Weights of a small GPT-style language model, trained from scratch on English Wikipedia.
Size: 16 layers, width 128, vocabulary 1951, 3.28M parameters.
Architecture: rotary positions, no biases in attention or MLP, untied embeddings.
Training: a variant of Muon for these matrices, 6507 steps.
Each number is 500 + 40 x the weight over its row's rms, rounded and kept within 0 to 999. Layers, rows and columns count from 0. Numbers have three digits each. The size before them is the row's rms in percent of the matrix's.

# up: layer 6 MLP up, 320x128, rms 0.208, rows 85-119, columns 0-127
# down: layer 6 MLP down (transposed), 320x128, rms 0.18, rows 85-119, columns 0-127
# gate: layer 6 MLP gate, 320x128, rms 0.212, rows 86-120, columns 0-127
up85 103:468509537525517570560566495537488520553456514506511435526507482486518536474497463432536473459484537518431522425456459559485475520556482517554517482484473495511495519502441505493446535460558515499565550456501548487496496437491467471438514438558486517563531537523500527469543513440503537509510428491450537440556529539501480544439450497483482501607497590474558547425468518432509577575521
down85 101:455486529423515449521568499523494457516467410432432506542408484509544504499486499522530494497504477509508535435459452519484519575472515538490529589492459513532462493479519519567506485584522476425510420538446465582463474543473476496497461543516513511451447569558437516522487490503475531520467468493503585587457514492512472410498497450504481567511486473478549519442493510521541445440473
gate86 094:495517548508406456490534482514512495507518502453534532538481535512471524554507484504476486523519502440446518504452481574471513482455455523478542466565517530560579515509554553475496535550459513552572587499509560523511618476516495462423530480448507546462449415478410506450494549488482498469448473503483560551497534452467427461497496476515504499473445544484518450495531543588428527523462
up86 094:495490534548480446474505544491511540526515430466459494506470504479475479486513438492472561488469492573475538526481552462544445555481431438465591457429469392564557454508485496486513553446444448480565507448519381519489549515463496488504528445526456529470501518518555497496498493506517476466502488513517494370517483522521524514549499522475527449464429455454439540537495477423507507491527
down86 095:394516485551421507487539499579578519556504458493527592488445484502563503503503458461433481582452546484499489500444479551476476487574414482531572520504488475546489453378463569474495525546477449521515513452531537533492491468474473571505499547518516479494475551427456458475524513518503557509480513476470516467541543507458499532488424512473514480512439543433503493544480494511548491528465
gate87 096:485499528474460498529468566505505489536495518504600515449519359493448540514462488489449453519430453496455515583578443514540492431454447530533485476454505507526485431460482556498441425529513589448459479470493515489476485511479475435521499486494478472500460552526484463528511418466459539524529501552520510536442570390522421481489492495525517542557479526531495512501492504525444486506496
up87 096:520536509485525569508481539579460490495493446507487489544456467536601510494490478518481448434518526464499477531499588550500483498510473513489552563521501430527476521465511482522554510606521508457486499511500434532483472553466482550476546419608512422448458506468486473550455536481536460543447531510449496489558518550566483402505453501468495469521508496490563495537525580501551476518572
down87 102:574438554514499437560478514525436518511525495581537505526491530458444492513442559518399481548535481506518408506436475509496437499552449485471464522540566504466498457499447563451437503484497505554491483500506514556472501589498509504482492520487492529435544490544479498497513485563435535385473463490520475547451573430471474536480440510534447543445465507522543524467492472449464492522484
gate88 099:541460504464491542435524464494542459535536579417495491427553558506441509493543605504524514494482496418478390404456420509452517450532509485580470498605558499499544509468526490457500487519480449526509481469600484431489513504525488495490441491461472523487483503512444573499471504528504477538544498578484523539472488512448476455505475477469512487470479519437468476512495452545481486489503
up88 103:443505484599525540534476503490482499463488513503450509436497412499586529486490427534455484478447492532586497595541509489483513509434490538484558433507543499466484471482502469546496471470533432522499478495451499513482524480433535452384538439542447503501509488467489505447505445469460477483545531488530507473474565468490585440432540521530457521494516437432534535442504431460526469479485
down88 105:517482510518496535466441486465525433504512474519521468469466504510475446503513467508500489528535492482456510405497492477470492530498546470534513527435525528503567490474489543511500594404434538548487496569537526546497523460486482515572436541497478534430555521527470451471529535496486553518493457472511424405562509592489503535531468486490524385564456483463444558450475479588472537515551
gate89 106:489486529448526541504484533507521488495537530434427491521497551509523443433490521489476468538509502499508449507446485484466423528560490450547557489550500537541545567428430477432551558506513549553481563471509536453478502576516514537523416484495454499465503486527503525515546498464424502553436472531506499526506461464485568463532503411547536453425455491490423494468516432579503556481549
up89 097:445501529472523602526493471493500537469445523486428501466458566564517488443540458470461464566524496511578473566528529488471496497462476457497554440492509486554517525522464564448568523466473489445511532494446515507485472512551535518474465472538514442434460573571546534465421489507554445497518516533484517486521507453501521466513463413488467456570475528481460418560544437519507457560547
down89 097:497538453465473502516553453506490477539537437579546455519523525530480487468510499515571406503546532471572466486489422445451499490519440510562450484501450506495436513540490520482535450514484517506473505496538489508474527506508488502515525494500515517578447462493479510512579478511490558418478399554569578478582524558468534600458489464489551400503444467465485488440509520531455535508513
gate90 108:498548540534422516443460442487503470399547429519463503541539498481529454524539541443503522445569538440545490494478459541472494522429530560445479408481450454462549457438471513470509510549506495499534481462580513554519482546530493445576552502499495487481510492556483463547484477561468482553477515538491505449425530438453526550471502496503534466526471505504504477468559564486505493593441
up90 103:481562496524463513447425439543514523441441552540525522584472486528454491525483506566440522506511439484472532499468481490458530509458471523476539459544513584519442492485488580484517455502491464457478453507503497459443517490511537544411412479524451525488519462463456473493503516533545518522531535433444447514529630543481462488449532429525499432545500499554521448518503555442498443483527
down90 100:470449475496459534554504592479497514514573518552479484535460531503578478469503509476520464397525480529458544501473503488543509510493506547528429513438572494462568531495519494454430411507574559471464538435488596459474552524560408431503472497492509429532501552499476528493480539494498508540440501515462444553550474467486469466523501500509508454572522425475491498478550522552532509525492
gate91 103:530531503539539573583554495447477513597436433525497476463519465476486530471433441462496459470517506423555509476502500505518478503519423462512471507560554510492470512422482422513444514412538472479545473508465484497475519470493420512528509445498529499505543473527470436576465517479551499530514514452510450497489469561570493551465451517491480487511457502439507464444529474538533532411408
up91 097:545455514489534437483555511471558517528462521536446451521453513496454584512547491475463489456441568462486439560487427507490480485516479535496524464538488478528498560542524488487564534503505439506448459502503537477452469483449497540536476524497512438520470488485491447425530473608475552478517531529535475514499431548479519530465452479409534472458597442504563460499453586543455573508514
down91 100:484541503576439515550470478530500534453511461441552489501476479502514482520447456540510438562585467468516601540498551528469425507469520487444496552553442411479486536492544530511488445572401498471483524462467535519509510511498513453511509563533542521495466532537556465498516519511519497489526452488500454493503504468465474428481472508442485506554416515489512427537495396463445439426484
gate92 094:648490525573542504487459499451423429501542506501545633537524448525465535497494534543512497470518534410443534476507477554494466526487409511483476509555527464501535517464537463562449505458501572465496502540546551454477519525576501466564502467494446511505480457524528461482489506499406495510494476495496563539477507502534457502487475475505509537565513499548465479448466505472421500514499
up92 108:517527490453514496577458504452564558539574521535504546483514468563491522485463488615523555532453453474479504475467535458542503483556499521410442536533461534537547482550498488439456453497484496471569547444518498548590434443511491532540465430450485531491491472476501480524443557530500574546468464481507486486426519558562510470500566467535556512484494431487536495484495540478541508479447
down92 105:503509463505549533541528551462525582530436477489475449532472579512460488565550456428503497423437534586513520575503492540518507457457454497505488531481421434483475528536455496440473536558497465537466501416550539497449559475555523518489514562540514511473493486520494457498489538528481483457482485561494494507455548481473459536579437513443496477493521421393452476526503530505501522561469
gate93 095:491552449463508451526545505540538483549449565516452557425543552495505545480520572519563446463527479557537519537490495416470521490488429492485497495498442449546488487457538559501436455541545518464558552571497457531552509473510466544465449525471526465485475556455522451517533543492515522403478521543492541520477394504431495526563535517440483466521513520510447514557558512523458484520551
up93 090:555477462521585458474493502489502523518447505545487501497510526450499390495495479525543466596530502478553485475553428532418468471527497510552535444548494486515432498564460510498492520522521465459542513486490564562500462453518523448446490442537505533498477477494596563488421562553504505493512505562482478471408544491531509531471545569462441523586520469539500570544493550499477508476466
down93 091:495574460530511519528507525515513438496486516534461516470468549507527530505424538511476452488410394486529498499507496511495545517543440496504526448453470468556488443360499476454416479528490562467504507486484510476495425536492493547573436486509504527456540556443510472582504429498535455500511513534415517531481537508473551593521518398527518505482500484504494553535476563516488502487516
gate94 104:547465512499490492520557496526501495505501538519499424540551523529437466503484506515457523485506456539536506527585526512535461442574436459412519509467503437506528492540480533495564538486503626493490501481486517481493534471465441565547464482485572594411461522435497514494528485474461425500478481514448418485562487452479562577516452507478405463432532484540481495496525490530521501466500
up94 097:435520445493525482484466488585444561478496582502569434553612518527503498519548480535460481476512502497494520558515551504518557449490511451521469471473562513494468475538485511538446450492531516519550539484466510472499461525502484522475423456472496483442431523458495495486570521543569425464533529446515453521426502494467577559537397517489434446451504475568529517507434492480523494485484
down94 099:502423485475472496485468476482495474495544484472431444467468528463500470493499537438534517556451569452513432459533543483476536538506498515538475548452525501541467558514468527563529520467583546488498508474526518555565514501580488408529525565522466515536531463488469465493501503516485499444568485502456584491435510583594445466496526526510589493499516475434431545470602513474486527483518
gate95 108:507504529571486495505479594505589516504466506535513481542505512494490465513464500447441441511491486415606492543508492439465448487488495497446556488500492486479445491541481460604441534492573477497537502509496479504548462495484514498473483516528529565475441580488473550555505527503492541481448587532491524437459461500552517454555535490497491547442459559490387544483461548469473502581497
up95 095:460556482415515494481461511534551546481470494449495454517442538482494523540472497470548592505497435522480494471545505460444583447457469432601514525493424522466525524488480494492483483544451501518494544469480426454456473552535491440559525490469492525499507541517496472402436527469501460505513503482518476599501470461492485469384509451555477531513541549573459509452516456496525515492562
down95 101:531503512551568537500459590520519455503569515437515527532435472489475513587479577539455438527517463451542451414496468528442494542527438429393436502534514517500532518467515536535468532484528476508487531557428463556500493475480490462466524535542534516494538468492520535500485548535485459492577569586494524542508512451470472524465542530479520543511477487481528522531446424582497540509495
gate96 103:490510520537568573553465543539524524523502544486491473589488500485543591469508454440555483554498473483507517458462508535499472402492532520499559485480576536522517506468425483562567454461483487473526441529516447454479488570475502428487558507438504623496484468481497533534509506558528504517495474559523535529518469473558530459468434477509541477545461450498499554492489521482393504547482
up96 104:469561551526529514461386472517554540438455554525554540500496426531529550413483541458564554517454444499473570522504538469542485441420438455529499528497531548478478552540544542480561468510467455540513509553496488459506510536521546468534544553514433558462524499502502516534454496516516533483581535567521521540502561458506452483443462487487496488547485473520517478431461477464495567479532
down96 107:539505467423444480546482547502537456545436461524538472567490485441549503562550527498444475477526536461507456523506447502423493553523455516457438508459510512475495472562551429522473528560456537493485546473487517433463511457470496522546471596562582399479567482534520459525530454565450473511458466507484561446475453515523463505530500505511524562519490509501534528601468495526517480532484
gate97 097:526464538543430526498502526490506572547498464465478499473560512517466568504512526491500468554491519523466533450501464500511508574534495540515532522527526491566518411526519534511553522426519496470524446475531499506507477465510443574573464452504499486549461494484494568512497355451440464541481531461517482477554506437438568573510477485449477497462500552512541481464454419537528553559581
up97 095:508470533493414452448497527540438524525542494523456497487527459485500517501462447485463468528451509540463497460460562542518469524505424511473546456586465492602466554509470481466471522478462525561543565542463499511489572435500445549481462486441510496543503434588485568491531422470512546526564512527515504476503468519531573552535410528454465504503567566510487506448449478520502547528493
down97 097:553437488537457510486553588484418540474521485416513409522463501557479524491501492522515475569479586520534482546496528498496490558484416489484458454515486551569506530560503490479553439514543490499460504494449526547534503499489440521581500507540435500509503423479478503450478477534466559473550552476552558548498561509540564490500502509405544548502522588492504510432486527483488499529552
gate98 101:553483465543523485493400485463475488524461453479417547463442447500558479523521568550575468444495514466478487502578482450467543447509537458509552527493485522507548566505581525481471476545486492488481515456552513419476535530569518444522483437501534484545550519477545432566480529486479423446488446459480463534457484558489523541518488450578474438512573539489510428510521477537508487503489
up98 096:448473495533484510542479529512529453523534546478464360496520483485523438488476456534493465527448509483518462505489571523445449489479542506520455432502430437493467464447407530512470512451521472467494465497459490586557424474452511554448540496458583500414496468534524483526516445567480519450462453496521471520508500474530491426471460534447500456516457522509526525431460561463569482505524
down98 095:535447484503489478517501445537524589442469502454498676474547452441483497527495488512472562436552459524467522520429546494524495537535533537461553507505525523492489489524538522560498478537542456498513492544542441524491496483456506458451519511442467537515491516429423486485544488450461473537482591525481523490490489561498534510525561500490552455547560555550518493439482499503554460420476
gate99 099:450514465470547528492493513510515518485477414528529529505503497478477525519417596475514494454456483538490529525614536480473468478456565514508497513477559447477488403479486548517474537491464518487485478586513547499438547415509485462528510468498468515459553484536520474599482519588494438528486538399550508505526484414498487506473537473442497478536445509442545509542549449442473495454514
up99 107:483424540498481537479524500564492484425490516500544503431499525519485461441501456499414465440497487447516444492555468502533523577503428522505524502596482493498450593445553450473522516480536481498560440540462547455540483539510512417485464469459518528530518557502522511450475466515533474523476481477517545494470580506514495484530552516548521422578455541553488549566468486579499450440472
down99 103:529478479429486445511489481483505522537547499501481500504540433480507514532420576479560529484443489524489455557492505483500517506471524540485519495447527495566444424514510526486418490514532483508504541517566517471480459433416505576539497473473529492549475414493496505589471583627375467466491504496537440506564480512494503513477543557505550539429514505521557530497499482455523495528512
gate100 096:555439546498489507488505490494468542465440500479455578461564464463434450558461438476448475474537473435540514512510481551560469502495532479498474468511555516502452487531547521487546500471472475387437467558518468451490483529530585471487510465500497403566443494556546487439483497500497523554592435469451511509492480477438539543510509540522456405479483467485543452520538472526500457507544
up100 105:485519482509459488467554553447476530535471475427484494458505479424475424494508524483508432446444495450537502489426508488556486469546474529561497570466468536492488520419453479484509447413447464451461501493532465489541505550464541566481483472464500442480424442542513499443497476490461459430525486553459506523438445441525534540567551491459450512468514493535412534530464435440530486504531
down100 103:521476550440511538526484538498479472443539508499520492450530531409546529478462521497550489450532646559522509503496504494439505458544553473522505436520502521560492440639479517528466488470590489426503515472480455537452521515526437503494492553529516454513516466507515490565493512466503506505484450468554562538538514532565516503532496541471592505460427495446512521494488449504482446558493
gate101 103:510510522452542566562478526550538480511484518479485433545539523524509506496481569522519429462453464533478490481506449460485461528476534456571466457486442525484498502554469516564472419471428505536514523542489476452543523443455475483497495480449470501458498547483510394493455469430475567485609553530454500491435480562533552520406493473521470436440535487552498525485560479470461474480556
up101 105:528420439472478499566535436539458419460549488507472540517460521478483486526507458521468551419486493542531548508472519490575488454503491531519469591473522376531458520507537447476477514511473493498482541559450538516503406563556496467501471430543499454485461427486451533450501528560507422543508482508484437508509530479462469480573486448535510488492492561489537485553464473487587504499514
down101 098:525476529547506543433524450427439496448541509551556516505498460569557466442489453483495522511526533535519444506464511524414568476528497459496537445444420468486539506536465580551531502457504481495498470466537508538522570478476590534446449488500524572497560480566498488496492499494493507581497508480503554502458501434545449502479507508518477544574510492522606487517540488433496458579453
gate102 094:458501477478503499469483475554514504581549554506447441615433487465472460495489432511464492562487455487548547465527481495500527454528438457530463533461464477473520439521454475541489398518559549491484503469477514564530512560395481473504555416482496520539468558556553507508503519474592456442448508533501462517483501482532533457526498586501458552487471456507464543510535458491471476539498
up102 099:541457501482482479481433539523528571571488475505525472453540560568450504529509584458507521472512524563505446490560511475446483515509515519533540518503533487492566473523473531530538519473440522566510496495452532525495506447459467530510507541545529497468465517526461513584439432449468506460531450453418488475552476519501500570518489558446430460456565527401533458549498501519393477522435
down102 096:534433438503499466549493435527510471534500428480415470515470522433456499518414482411505482517455541470502547443492552526569444521434439522492491532447508496562545519571438559518526505504578508505536451549521516514463498449526478432494495458515529452492526499512486502433529532463470418538492478466505486429492488552466504526442512505524536525537458460518382480441526452540495474472498
gate103 108:482538472507498538523534522482519488522495501475493450514471524465494458449550550458518488488497464515485441461523552489509619516472512529473563476472528577458541558424451543533506447597527526583528486538417515555555501523498537466550483527455580530563484483547440574469468538513526423491513446528543502488478473512524474431533506525482474495446539510444428531542545468453445462503447
up103 101:543548497458496568501564581529585536492470465473440479483475468490513436544499546512528504523505422523519482519498559444549576481513487452566528517433452492443493432465488525549541491579534488500496549547432430500533525536503512441494482451411479532531466475502459498448461497523481487462557475541434460591483472525512458467447490501546463505433480520417490502502448537475454492536491
down103 104:479464489511474561539499557506500411509544552469543445483472495452463487507520494561474577448422537468478474432489477487511516562487417532466427491572443474516497530460529518470527493407514487438469537486541548524517555532555468565471488571500489523513483503469461501498523449539428510559415488493482437539548555520547453521500503453455538544445494564526507542558542509434488519470480
gate104 095:466499412573573488512504519464485524553550463505509480485437509542509440538561492529486537532470444521472512504510521521405529529517474495485500497487502531466551484525487523489500546460573474492492492531484521458456523539507426481404580448523525439504457476406437504561419547518483457555483469491470417521473438513499492463481571508470577449532486512494457586520508506486508589480544
up104 098:420522509477433488420530553517478504415526475481471533557438483418577489589506546520494438543562518538523519471435538493499489488530496538489461500565449502504462465491550453459484490522503576598554500533501517436525541481584543488524504536496498487539549448484524424488485463544497449537534520496547502482484523442459540423477445484513443514525510483498441460457430490538517530474469
down104 102:498519441501565415459495501451456452529547510460496488422482526450511535528514544446524472543496484509472423481463484547473571517521516429525583556437531475457500450592507490501453506551503516492419519521527560479477483532515480522513524541545439416515582510531528443571455450479501446499484505503472488487414424554532456537519528493528524448522502437491501521503449511483440549475535
gate105 103:527569520475449422431495499565525566550524443513463473517500470515497504463503505482521529477460512518554441498453435456436517466497441475573513432545509526494515482565470501530493418508514466569451491522487503480519515481493458582497556473477533389514524579527504519530450510564401547535530468467493486462530461491547550488500452485548457502445458503597526471562504463552486486479497
up105 098:468515472545473475505523579409520536494488541488532531523473506496490561519445478480502464514480446506472477491463477537457476457530459595500538527492495512488533510533465488503514496504551474597397514544573508511489526525511421468490463500611508467487505456486504525495414483537538485483390560531526562423550530489571540525533461489470492463569474482550559571513431488486514504455462
down105 098:529510450516478519490521497427514538556487584495489512527468520531543506548453504458488453533524516439443395490469485491412462548493513501465463534601525582492429476510546442469499502498591493494445485571513506443548461539504529426449505455534484476479496525491548497548469454524484454482462476448532556495489519462571527562464463476533474486512417552549483521548451450490514454492447
gate106 106:527486528533553490446534519508464534527492446410457525520480461522499512437502456491502446516501540538471407417479512491513537461516479501498407503552543506460413454486516538552465450509498529592496593550502504518505522447497464458435494493488509445517533566576502556525537504489476501598551463441498470532475470488498560491447549574524467513515504484552443544540466511501435471543455
up106 105:531543475486529544420479521568446458448467469477495515572571525547451405523468540444509537492496488546529519500469595506501493490569381489462510494591392502601465466505482470495509511482471521502538503465534536537457492543423530495482590452498531483424518596517497542526521498492464543483483459530448497506529538493524530515478504464496521530497471545492508507540498488526562490519511
down106 104:514398513519525496596440522529531430507486548532444519542500499552493511493521479507498487586517467437494497602569462550468466469533438508534494545477476428543442533429564526481473562525488487426519532483464494560538538481461494561510537482451449539403465546564446537504431547471494516501453441494508531497511502486447471464510468478481450521504510552507497491519437525524561469480503
gate107 095:459471497499442488489467479529508511459445540537456506497518538495535491469440528502498554557490469552576511551580567485450581541538529502497503488539480490507439589467443474526525498532463460436544530465490514529490469457501479492494478422462474487476509447563457412484521513496503495445508541504540544450509531569530522508555466466531499536502642444463497544560534490483520556572426
up107 094:464619490501449546518491551475474530472502527514484512459458524435491594541508580507419592519431493564548500544513492513466527473443533518510501491501490549474489508525466538528536448574528497514496497510525481493458469571526545510470496422519483534482445514535546512506468485543506503481518519401446502445484481552496576466440463469488494540473576565476442484408470425503474492518466
down107 096:484472539480487564444429450530560495505441442526500442449488529518511403515479442446546521445494414465547585483608479488549538471483508509454529541542493538462480539420486490503540504506510441521521509485517486481523530446538551486459542450508507528546547408493475494457501550501456537496545513543484519440545518499511486553483442493504484535522536605519500498515462549440478520438444
gate108 103:525541525461482464461459490505553517519473488507462573542519457551497519464541506461477521475441462490483494532506591523528471533487456455464537543560510461513498508502560501485485594396461495479583443529508431513510518444437446421524500537490493529482500541445456541500556467566492493516446514477492454548502575472441460489469485464507573518557558519389466471514545498487501549566459
up108 102:483408497523525541524467452477529454522607491501490527510461435432590468491507547409553509453472472516478479512433486505520437439526510511494457434497395508512558479495504504549491487484546430487415529514498482550546437471508544560556462438471475470483433485468460487473514539530432577523481504539465566476490513486522489508465506505497584447491500475538527503511495528540435454485487
down108 107:432534416432538522488524524523445606511463483524516505488513542462473574582500474506497492462470503487594528469497474496512516506511509480510517567488497485450454478533529515579482480519549514523514503440510563492557438451525487498459609518523586482496423492583424510503588428476497485554503525497506475468492521496592535460444513539466513504504448432480517547484480536463526527507514
gate109 101:458517497544532435513484442519454448548471477489489446487512511608468482483472507522541523527502531497544509559464554456456498544542536530555485502494402560502465608454437491514471469506537457464566433473530551504506505505454469498498587455494477430546547456525438529534486537511464479437477505559491486454543443508570450424495517468458439507495472447508480464413459500504481483500476
up109 098:445460479507491508479464484534513590438514441489498429505531525472429443487540455454498505456580461495518550421452488561473515540549460459528486531461481472500503487532472589614473533610520423428525486535534537462494512516479564494526527568505526420524448445503480516476491553450531493546527494478544500543476534485502508473435465501522507430518516541535474499482560526511486522468446
down109 099:416421478470448482550553539483495496486480478549616495475436478527526449473538521526507496502476526542530532458392508451562537557456489446524463442509490502463429490463491513556519516497509430511518562442507456536485501521587483543572454478546489442501533566463455510560498519454528502425493532513447471451476507485471504513454443483536444505506484429513549513486431483502459506445481
gate110 099:577459547524541453469542519500532558508552490456491475522423573494439513574545480464497511547506480489539552581510473515487456524498459571461475570503450476564551507526431580517519487528519568444454460520514476463484534501499528485525519493465454456524559467426519449541445477489539481555510494476450489450526464559479499553494537525538492527552565466483490482501440502530434562589554
up110 098:441477460490461592536488487463476516511495464510441517485596445553554512481516517449502450524465496457561500494420527433563501434448603467481482473478578534466536475562518482553512455448449481525482507512458539531548468555536521435442514487493471493502493451530482495463567545500520560489483537505543514543478540522458490505495474484423474503495423527530540571436553467494562450451492
down110 098:549436560564503442499530521470534502485519533531481522476510552531468535451547505550504523392444532496550485449525477548584465507513459451490537405543504453486446517352501474540462516502533467531475509495481436505459525533576497447490526448480549492459534544543482510474551454513528479479551527483540512478493533578430459441565486478500491546489520512458524551491497442470470545511526
gate111 100:548480548482460476546477497580481477515459434515574515534495542521522485567526539524490478457463526482525536492449548515544511498551503501396472449490489461458524462492464484483487505474630539510525502471486504610492533523535490530488575526546580484525468460477499499493462507517545537510552522498469489465490546439523521461482417376484507462491572491568453521492529423559509466465531
up111 097:486502523495498461472538474420497571501506450480499548482523492475539514510560541451582558460493533480468484542445479458531485455541479536420464521495457490514545505453504517541511446504548509525440460473576473655544531455509488565457521506526466474461532490492408438529502520527503537495496520491540472550485520396565541552511455563443501493503559446531475459528475479503458456532523
down111 096:485475477450561508574527519463576397573537515541494474508453536574514481528502551493486497468463506476486520533538478487518471519510487556448492550497512506505458518559419515472481541513515504527523538545599495429527466502560526521579510496486539538417554481531534502488478530483481428369471546500485516432565450469510436472506531469522485566514495488522527564542492565513505473557471
gate112 102:497464472529475541500481517555522430527485472523512506500497571484522472555468479454542473463500450521494495523518548519498437496474469529450533447493514584475460511463525535461490483478468597550531606585521424519472446464464439480488478476475536438497510480560480550428489549541502557511426453511548457536443445472507522508535516559485516391509503480545461472472438429515478551436520
up112 097:509423553523431458463519423513445525516545492483519523503562489564546571544517488459553533518570505452408496548585485499490505536458497443504467476500485506519455517462498529479475513497535564529522505531495506499492513476464510429520534565557472463511443463477454546505493491445461560550451572494511548560446505443485509531587549533484530423537473461522429469464435472498524501415529
down112 099:501528469470433588517512406583470519507494545475538533476507506516523471492524454492528464480580492491491482531509511536507521512456539491517490615499569541473420539447426502510518494513443467526526551508445489539535471474583459455529479482472428483569502429486537543509504544542474518501508460546593509518479416481512432477502521470460476453512420507549480547580463533503509518451466
gate113 105:551456494518566462490527512491574511520527590558489515470502529503564501519469494477458530486499550475415495477528515576464437461548450522502516554434506449470531444501519509518443501439520532514579516407459527537484473477495550529503462512512506399531435500505458444439451563531450495496462532540581500485450535480530498555500490473429459525467548519533548483532554460495504514568571
up113 107:467526533522486526512557514469482459459458562472454498550502423506429424504475481525544579505472531477515515547416495553489471495430521535468480490451490496477582498517490496539528542456466474530469491523526511460443485485489509523457398576466505436528585513493501558478568536520525566479492502444551489588522492537468454530561507414596513479458441506475495449504449513464517492472545
down113 101:424468495500592431458481409409474496475601475508568513454457449508531551492555474483523458410540469470511467553469553450494534504536566518466488557507496450448510454504528502471480450535527469433534464532554521513451480492492507514470565502446526528478441552487510587508493532451428438509488480566488474502473534534461527518431527569483487515508447470524513461529518522482511464493472
gate114 096:527498513509497503441580510516546478535569517450503550529441480515509522500470524646467496538526497522465545486513469555578445497414553520487520526509432506448523586513590494521460484401487500522519522491542494507454551436489444477443482525476497481525481493445470491453577495518513522482487496515539493480540529521516435518489482558427476537526580493478493424518504489440418487550494
up114 089:457497490510439525587515475482485486446482495584409573441521495484491471493509506426506493455506542425485456510552513467475509468544438500446472515501592508434522424538427486424514524603512524508484405509489484512536461522468527469574523452490500500484515544549561474546483501468420466553456534477498507534513496506492469542476440455488516536517490453492461559569501511518487493498582
down114 094:489480563485549484553483441465501466506462492526434445428449549517492454512487546504463515502503618500461524518600510443484504490580502548458437543497535492472538447486526462484494454522491511484531524496459450520554454500488532404428485425465533474415435582544506504469485499474488517584499523462473542540537487547478522474452476540506478481566516448527553561543512492554502533477482
gate115 100:419467434504490553521488495453512585537443490482518504423469477484414432464494533437495469476526506485540472495512511517521518446498534517537451560519494541454500535590502478500474469461587501504533470565517557572447507503575484489473539511491536543516491609505493485453529434533501458430484544562519516511533505536520529514429535497518504460486544504587506485539456394538490480550518
up115 102:574568520507489485437532491467525553451464534495441474475472501516499502438482572440526522456458496500486484514490573557534536496438516571434526535502431526506528518575468467538506500539484496452549506499553479482532583569577517519442521486488511446469530497493495445498519490553496502602477495376511514534548449484538434479415463460503503505497435473528526547526521491570495522488441
down115 103:538519525504438561516545498601552452452581530469483531508455528452524483527479528474537522508441514524525563557381524600477457496497510549593458524463575468470534456530535551467521537557554513525452546474520463568518478505435520502511494538505507495500519439548511530524487531500527535472487515543547540520488431484472445473473443473498541554519545480476505546479489556447527439446496
gate116 106:472537487568524441521464476458531533474455523545498479444501428492538489505465460464507480505534421415531498492578513515435467519504528499476424488468519475543525428451499494509485421429491454460449411555575542482481403459459475494528488524506499541485531450489498441468546452466481503528530473449568472473514518434532500484527546509435524438500524454423497536526540491538584504506549
up116 107:521466473507517559517488537493464479477484527481444482517515472465517516439440552470528582516558529478479554522469554453526506510476466490515496454528562520551481468486476576454528463525568493503557491505470438541569485550540423463498550558515508551469488509489493530493529504557481511547358566516485404517538490455454566531415489515504500446565522505540500509579479522456520472579515
down116 105:497466558567502482528500487503500498529494506533510506502476572476484497529496544476481507483484508479553443483588451620527481450506559477583513544481467491451508458511515442508545568479557503522502537496562399526473571454501513411555450495496505422510527557537471507592488538490470432460587493480484570470463463538551427453551503489493462511497547482524489435481512470515490558484510
gate117 099:492451511530483475517502510478566481458466521455605509503513510497454445549488532465521560446498586502536469508423499501545532490525466450459548447453448506557482464481386490592464453422478459462453476484510477451453478482516503565432505548499586513518497502543515540511496530496419548472563520486468526535542523541501523563528462483528495508509491503442528514544482444515460460598538
up117 100:463419506540510498515484530457539414483452484529543525545482487499420524632558494496484538497508532488524516516527471503524582470550462435541525546493482507535565516487500535522512541568482462556480534442506476618437488474440476451592466489498531501471487490496508476534486503549470522496491551525463489573546491531475477457518562494504529569519505472546417426499424499475439482513507
down117 100:570580498476469530440587578523532482506476519482500429466469473512572569529557494516533545470467515496481463490523515519519463509488534546476542455492435555520482484464543513497504457454557471419503467447518477476486540544540507537447486437484449457420520501494493530549525482554574516444472559559498490489596480526528513510421484516530529488538442514398476519565505465499575483512463
gate118 103:572460533478463544522531479490564521478497506474487560495551519493529547482490520536523586431513516483479553445501431479517552524518425403496497494485472513529504437580509496445508477513515581478526516577485383535536455477508487517530571501508523499429532525480528453473459554535413482496550543478535458448489542465565470499502482457504519509507490417504499524436570431460503486546544
up118 100:498496514476491451498543451556510472376454479496576491454548492471518588533516473471502469463514571513493459448498556449434540496485576467568460445526507566441467524575522491560461508454508503542475469577545456495475466493535516517498489457566443516434504529566514499540519534520497447524540475530532524483487545497497478504539504555538461462453432489537558464491542476495565515593500
down118 110:470497518442474494467499506462496488516532508497517519503470450458490482468477483542509517433485540462515485448470485510509539531497512426438557548506538511546440538540468491415580447420479464487466512420482461528494533463496512424492568492499474527518540352398534524512479508580507453451521553495567577438467536527573463445569517491511560452478513497532506501486517493490519528521540
gate119 101:646486413452511528519557540472481519502464441471533515541448436517465494485502465594551537514467474521564492513487444500472562468573487602533483482502514526519483569505518583557526512463482461527424526512553487505470512428474483507479570515438485478528529545514523523467524517467479548485422544532469459591466529530515529502507471495448480470435485512517504507531445501492535516452515
up119 104:510481471438500416470434450521488486507510532436491519510434541487451547468452447457486484559494501453485511559499467509516546474396393473450464502464516567580437521435469557522434529532496448461506545525551554517459523502486508489508521499528466534472472473490531467466469476445455528515461454481480495459511573464473446419469486543482471531524427579462479535484461553501440518551508
down119 103:491498456569502447459445444497531513477516519488436535507455513485454568539532462599417450484474525547536537496553433533434402452491452559603550514515493489475535526422489582478482553485525541484497494500558509501496509472532558546544543519503493525462522403463495483502444510585465427484487513521508549518476480534503525471502513489437589510457481464504458521513528504510535526515496
gate120 102:509476508558492449549448558556504516500525527480451463500482524436479437441492429466518515472513454490549521521478570574443519443541534496502506417557480509523504511448504495487464528496607521494473435467499523448463487530583532503517452528399484479539494525473496489448470487474511506495463496532551360434484562496515472526552474489572561477494523550495510470498449497517484466444569